config = dict(
    d_model=160,
    n_kv_head=5,
    norm_place='pre',
    tie_embeddings=False,
    init_std_down=0.0,
    lr_head=0.0285,
    decay_shape='linear',
    doc_mask=True,
)
Each number is 500 + 50 x the weight over its row's rms, rounded and kept within 0 to 999. Layers, rows and columns count from 0. Numbers have three digits each. The size before them is the row's rms in percent of the matrix's.

# layer 7 MLP down (transposed), 512x160, rms 0.066, rows 453-493, columns 80-159
101:494460464467512475535515450425592520545547588484517543474482473500533438560463519498476547553493516523449490482432483514437611520568565541584512511486519457461491487491521408484473575554458459558489517558468488436438464447556487535492518506
120:505493486497499442467463421550542441576536553533542514554530548536615529536509485426568475517557490521543529510473600489457468360504495563431545458549539559448547541424556490578557490505522445470509525474538497502577536441412477533482487543
082:615610502501430434473496463482550457495467438483627603459476479492562517555449472545579453539445506447501509596501481535480564427572486484597641521488487537563459574567469609500440588500474567523460463465499528581401412478558487597541525509
066:473517513482474467549533450610427515530566527447588473452443447427479502438447505494442578586443457569464444440521535553499505450482460590519433603485578663494504589510512446577579477572443497479465512543532546461512421549453567479511550575
103:498517448501497553459514492420512479372599508505507412499516507556438498491443458507400478496428459488563498490473544431471487436623498483512495418525478393457541446522572489447566464468418537578522564462462548427419501563476387523558478511
094:532419498538432449469482560462570444478468578515426500370570521533477544439434460546498525458525475485517524513455455539550446609590528476529457372472498401443517481558528490454475449620443432573537467532472355470463495576537565468528551464
093:513520467505581459542544500581528536371547606481495543548498422514477465567437496515494504511460501476511537525486503481537474480507533422585463594493553500495513508539534551577438539431608455554489580447513492521489545484538615559494516546
116:510459501465450486490437556425524565412457520571455492528584481523495432440518467504455473453461425474509489588434487525495545463502429512482465584500522474494455492410415522441452502497522378571572436357410386427516578534405591469604513523
108:486505470528538481492503477522505507572427487550515567423569462545492486569583540469408555461594458457523375561465550478454507544437444586492467466482562446396482500514484405487500508490535487510456579616485419498494495536476482476459485383
051:482442492537546512523416484352498509506464465480533471549527456451494501559415427512529462542544595545500483485605467582439416627551416505486539525489547504445465523467413510454496565568500523564529460499501373467508427488480467550487579513
130:527544439564448542524435566565491503501526490469541481475539458463517526434523519504493453534529541467529469552496508621439445548546481556482569430468479386517438550492594626449494481479468470490528486568576543603493454557519508403642523446
086:603502543564499456530537505528508451487612526491478518545482485514532540499384462494573578441467596522489485617421473501479475512451460418539540527492537483444485584477433434483543502527493521532512526426465461565483564471528546490431456582
130:411495511479595480443439540498418486527472520439448505467519509542508491465451425458435480410539577443496547502395491491454566493472394594492476526452498498458456481568417571468523456552518547563494457467488499491503410535553558438534402533
073:469456472455543427586518494456453423375546585531558501538462507469500523517498551408483580455548550517599465516540479585536589488426548411521468526553525525429477487427574494508533543544461539588514409389418514470441482479515487438557527533
102:459515523558529476388475486419450450439521461512444469516558447475464445470476447546554553523603458479494521398526484461546483497491556433543465493503460497567438513468485513519386461459422512522444412415545540445565487438587468457542546486
090:458449483440434530608450528589543517440512518487445512507522509460505512529414461406475485598514534547562506518536617561476501525457517479548552506395568486516470508439430513552547409511460562541517521540444565538500411519384526478480543450
110:456570474435499620536516542475439478460558445569576490517521637484477583500458465562561475486515528499461438501451539528508567589537512595498471494406516451473459544518403563486477538575401465502592545575496402586532433428556549425532524524
093:500511506548558613524570492506418492481479426462502541533435412437518468559458461479440494474547484582514445559502477581495525548557504519549434557390562497544428556584552447463589560494490493455483475521547551479528458554545497517565512475
144:512462481493578522512429543457532508419451545512538510477509463495505483548462514518459506441471605529527584504480406525490562596557499476594433507512539565512402517459404634531452384397525482418528523554470607531433451455514527506540518558
117:428478496565523453464523541547506474488557503546522458434518499467395485514579473536550544542429512456495551575550438501516510500487558518573432501500577578617493482558511468523456486516535540486447564552423559465381469405485482437530447500
085:568521552580420536572470518516515564555518491387371543455563520486493567434450427500403511528487540597440439532539540549511421573475497510568451537411471524434552503520462538540426495509497324459498442562384465525550531486508587544522466496
118:511508492465584391490484527554533479543569515455456458546486451502490394574438446538507504481509588559553551495482477599610604519438493516536516541547550556569487524460572481534561474595455628557456516479483542524619548501588481483453547578
084:463530511478442504560448511556509518506484412607517459546448443461509496537547515442469483491484496581549508521445459459525407627543466508554534462448414430504475507511462633528425427490474471449502525480470486519427500465473542490570528439
107:465576520531506605554461463461503496463421494524428531542540493486501507396466521579424466535499517461449563486479448502524497595436537480493439518485434522545504548526523556459483499603572540544456471487445426543532397497472545478511565547
091:558492474615530420484508474521480445477565575517549514544463491522552558477607454496475510477492537611539539501529464498429535464571510545443477518458462575532406503531431528486508527477474508489471486476464429498500607491595550470486520555
105:472501413540483521551443565544520365439484426455563527602423471468524530523522546493525516445501546551506458558471549474427559545462620503491455514563454515548513458570518584438494439524442494452554532431510434454535464570493535478520535430
087:476516451522524470523536577453501484412471603461500499377540463473488486469471438498564520512400498492510538511471493584518380530596543521587480515492570464496431595545575494434403468553561526436485456495574522501492556438558478422550591420
116:446487359554429545478459527542607517606536503510535461481480521498516448416507475519482484511487551567568612548465571531451470460523455509466627438529485492508471491472532552504487462550508413463475488509457498512479526473573426493541498494
080:466430524505536529485444615439465441530447497487454560533527611504585460534451433563537529507507545548531554502411481485494551543439456522455464601506425500452456488460489510535530537542518487462501487467472456574426522549505474516555432502
117:449525532449518445561536612531547568560489385627517480487446453464491537480502486475457536365466464545571578520487454484512518483534519426472495460501533543529491526502546475486454528443472489454494491520469449461508534442532557447574478518
112:464494432537391467621512565457450534497557463491507477423541519516478480423455475467547538492447446461512482474478479552548606547462539530532520443538538424526541528515473503516546553519532451484497395481479438496527521524576494625501441493
081:558498512505501401487599515489469461447483442427565488486502407470445464571577500510437508442564481475525480527513426489372528493407567582598426445549518493438482473456583449449543453556503628536484528498560550488504514501452467613441555514
106:410491550514474476500593478527475546511414431528619479542521527471511540535575522421451459461599504526560556504455443559517476506565649459540489538508493538655477438528522560494510542493444486544498494556503441479561469587448508442501582452
124:484394527472426535472565510498531579543592510467565488417478550497472551635479500470534554460502546472507490554490487524482543524502491487433524485478465543470471549480529320448495387439446513482455439548468614497490630521586581483470533501
112:479524467482462589521591490549515480577549573448462403473501558369541621522504525484457535512509438577459511541458493531467417573507508514519409569496451523426524490533440441521552496551595543432420553520491565424520552460547527465472441407
107:527420502516535533608507456544534414509471584436392474449500511469478547499439447514501550419512493580541500557535528503501499537503398553460545474477471500545543417434400513534394464431566513536484525509503518413457497461415477551512482552
108:533489480476482447449470512473505535515527387598508494412416566559426580501506452520500411530471486547493492532632532425464565511511490466573476484494556511536506614485540557530584421481502491485440476506514555555577537522533380523525375561
103:435428481503557448433539592510496422466481501551483537469527586509578477484467474500456464518492546566498507415492479560606519516486632519456536432508473464426566516492438499452525424505457464511444471486513524562524473486525507485548431468
096:494459491495499384468584474510461554483493565524526486429467545511524529500484439532451589522478491520421578487577414500425535507575490392491583437533612589607553496518399512527408578408508474384466509523435429509578485425501571502514551525
114:501526603495469522555387498526443511451488471501554510483523484491455584499463487492472491584567545513495448529411539564480488488533538437592558446471435529447463419416541518594496425565423544555431528605533504553521387414441513558514464559
099:545475418515527486518472524513478447490528588516446410458447389470518437466534569494610499448401554524454459437478516485441446490430541624436426481469483535458492479516574518488491498548488435483487435480427462526597458538579539464424456455
# layer 7 MLP up, 512x160, rms 0.0693, rows 454-493, columns 80-159
114:463582533462498554433431549380573548490470447583471464450506516501528550505523425496410458573530478516494514485480459482516498526479525546622462453519570478429507561502548473526435453451483401523488422452525466546463455468497478501492538591
081:603497460362477560479451485500561510487474508637497567532564430504602505514523487491529514572478520445476526415463505589436600507501541525539488480548529477572456554396543519427466481526585433464570525479447504523541486463539505487497544551
068:562478415330493507497407501478513583461454506635492506485606500448441578471558415444537489500447525487447544444504451552519484504544533579580545506555617510564453477489520508511385537484473452532520467456505476487521573442539400488509551462
109:548560529470541481510436503474509625525424507543470602524475523399595478476450525466514509485498477543518558475545449559526562489454508502618562497505599490517468566459426515448471598539569473483463504469485551523473524595519492608438530516
094:468487493498551457528480458524427490493472460573448561549514478578526497586497579417530499543467460558475463476604550542497518436436484514421539571465550541507487533439450516510409605499561519486533504476552623524468507413428499442458532550
107:525444444510465384402449506507563434513510502528489479511512577469508543421557444526571547519542460518435380465600533532488439590559463548504516480577486500421449498525466499405408504503444541512514567463498412506457483555524505510424517511
111:444503425455587482505433466476470525567517494536485473579522526489698486550551586443541468608488502467498428423497449537560509486504554475529515492501584454533459472563511495517539561423478485467484467539477526470537501504578402474485510504
111:517508500474489513453455525486521564589502528533446438515504502511545561546468476468471418516543485538529515469497559494568578503479501489477576512479555534534519609422498512537404503498424468451596438426469512499550445552513438419408490509
056:534492465333506463446372463454569493481500494629493559493548485496503525497526421445521504487463482483463494409529468623510446410512518493532512455566670485513434470433442516457477538462503447467548514469459511452488540499536375447459592556
130:473455429443517414439486523519583489510516504534458527555560523482557497471520374483546623535546495557490499395551478492481425603471480548492596498487552411500411519445461514511463567448530570522527536493405425548468503416551541449512524563
083:466500516413519579476456545431530508542369529483419481486500507534513448528515541489424408503478466471588483471549474501509546498480470489501423491513518526521513456480561508453471521574450386470545440550535588395537556547423495522485560443
129:452482428422503616523407533505552498463559493564446492510490531452496560503566390566508539526459434511441385450465495471509427417531535495479495466508546439405504417483507369439495431448417477611467464487477520518475560511463517526465573517
070:570491461374511542406446564492576577517494401651485568500511485476532577491589485511522510502521421499499550418559452563471519532488517487565519497583609434498444439429482466466453531481480430556559527467473506501493571524602407490441579534
099:600534419436568577527502529491552491489441484551512520387509532515473505502484474482515472525474501588550472410485513546447451507513513451558547413527572562535503502499391508425536496482517477410621521432497490524561481576546404549453501563
090:521509560480563484377492486463505511593429441530534539418579474493537515490464499546532429523475484494437473368460481503449445500494447522459508499526513476538542421408522554363423573548488424426512484490527435480548464519560476470512549541
102:573432543499516482466459483530571501533534511567464502560486488493513482548511453439417490497479512476511511479469482537489481481464564556453504438482569483417455572475459472392531548532450396463498440552513439552475537496543463492430544601
096:602526543427493425494479521537511509538531482575456500602590549509600496507522526523471442526430564488548514526475510473540398442419473392536472509522440503494529466414451628518378452536559425456554528415484560515522596496565494439509447522
142:466477472464514536466378529447486551495537472539495412456543492434511529520526508372485445568414505492497442541445496487469424421478561543561533467485555526412420455495430451432431554535446447534552423512550528481470516505537460417484553553
121:527477466475563535451450498489479493475566574581530602556539514415640500523587476366519474492503489513487487545534448586508442445476557514546537516506543471468409478469410591515459596452461568524495535489498527544547476526583473521446638492
090:480528495440537443489519464502540514466449494559460487521505495348506488519541513434511454444531498479402470439513499581410516545496493519459614520499499452532445508378449575414438621456566603453553553516491518504511464591569449506441568498
112:537608508487520461516469515419530609470559509554518502585464478524486466523461456502470463492513419456434519529470519485449449539538527407519540598488554476484461585435458551589519564482520468376642507465440544466462469460546554515475541491
078:512393442436527482387516465429511488544546498579493493545502563480531503437522446442584477479549484510397546394569472551468515527504588440533601494608563536519449504444470400508456536500504538439530483504516510466447491530489443457523515465
109:516505426453576415412446478485446435420568491560549538467511513450474518532580490530522585485536413523470444481464496525512407439518550402522525550533582523392510542519476450448503556396517558568553559476439453538482504527544536547444573463
091:468468519439447479496485576391569552472428476527511465518487576430392525513458448522507473538495392467514466526452449517519519556542517374581395371566612510499515472499447534475465483554545516561488504504525538512434483580437504444553508432
103:493537482493530455504539542403571537559518481564472472415581475500520553557508487444498463566478538528491624405529521544443477501501563443562531567405577452569474530345527509521511550494541466488545441466474585588513459484581406542496462477
082:524517517461447438396408475449589599400488405595494437453486520518518554456510463407519423486483498459485486494505454541450508463516418498593518458484637528546446489494523520500408492532575512516651569412549506571503539434493461538460526481
110:481478544461568498579438593516560521521501560582456490555572459455555480577482485442522432602485465604457467487573442628527516545512510451509531597506561426483461490449437555510467593366501498447552579489426550515540449538538447517526441500
081:520496519393485489536383530492482491495493505555518560535546464492569468538594411463542508568434522546412495483500484540394482509467508496525561457522569487443488519439446415461482517433479505514487450478476457491551540482460468583457538537
115:571499430516438577505419525506591538465532497480468503537490582470453541542530492418473535464569564504548511550466459572483586570508558533599477446578628505499508457451509532435541548444492508550507497485534413498520594466479475553583600554
109:480464509407521594480397524478570468523501472601511527499507570503566553522508477545523376576529502483446402568497512447430490537473478488493530472563603522465441382412465527436335555573433470535507452548445500505498493469478481598517563451
092:481513539375511554468411491477522609569545433569419476479534560529532521554499436492473483549517445504505454463535508513524545495503510482482521522489628440536495529509476531537348515596526427494512513535511492515580443501560431482475507489
107:521433458488510451436453468407502446497480476484447512577529502527565572511495393525435498518454507522503475415561552520485520464563401574502554640552470518455542452424484512414402467499527503508537510370427513483512526501592465465493455492
122:473556462447608501591453501465453478407565491645497549524511416446484503446462504533510497462524514529544489487500406501450457459485567531530458498557502484499471484482430555508515595486561537561517575474476432558555496553492520563464463516
113:562425592460489469451465471467504485532475412546387544519475504449551485467503506442577453502512483475483477456537576525517500576488504481454558428491552534600430503405488511509422418490452377530544538527491472572513528540426454566558536560
108:552527478499480562486410511470472482513539393581513420562501505401597475510571493433472510493489506500449513505491453551532442438498603531515538533509546479424368490549533505411539543451449501591492479510488448506506533555585474406530552565
101:571541487438507566546416470461432552456450450576481550564445502410515490524568456458516494506526444459489398499527443605460569422510555492508563454487586412510513561463363469507468538466490548584603473540435527531502470536509467449456528472
097:536450499426437400483457526471462555468510439594579547489512460403505533545517456543415538535466410507389397485483497486476498497522519471523557555533635528520516436407421484410462566468558491539544519477423428498570490509501456494472539595
094:493476525416577529562487482516589538465475450578511457560499452513561488461500478440408507480560404516475511433524433487408479512486576468542518491491542555475521561529476450518475473472417480457527509451394465486524513539572482462539530513
114:563435382503545536495494415422493506532577497537466570480588497489582496575576467494428398489464493436459459504589529506460487472445559584505529480589546481522454485490513554414454548507523454508495481428477416561518563603506513558408600493
100:379458518441445544470429543494542574553380540562511493527619505495565474488524478463477420446542470470461561502544493517517467417475501508522558558516507438433437472504543548525504497538528521547528459473504525532483549564533385399493489510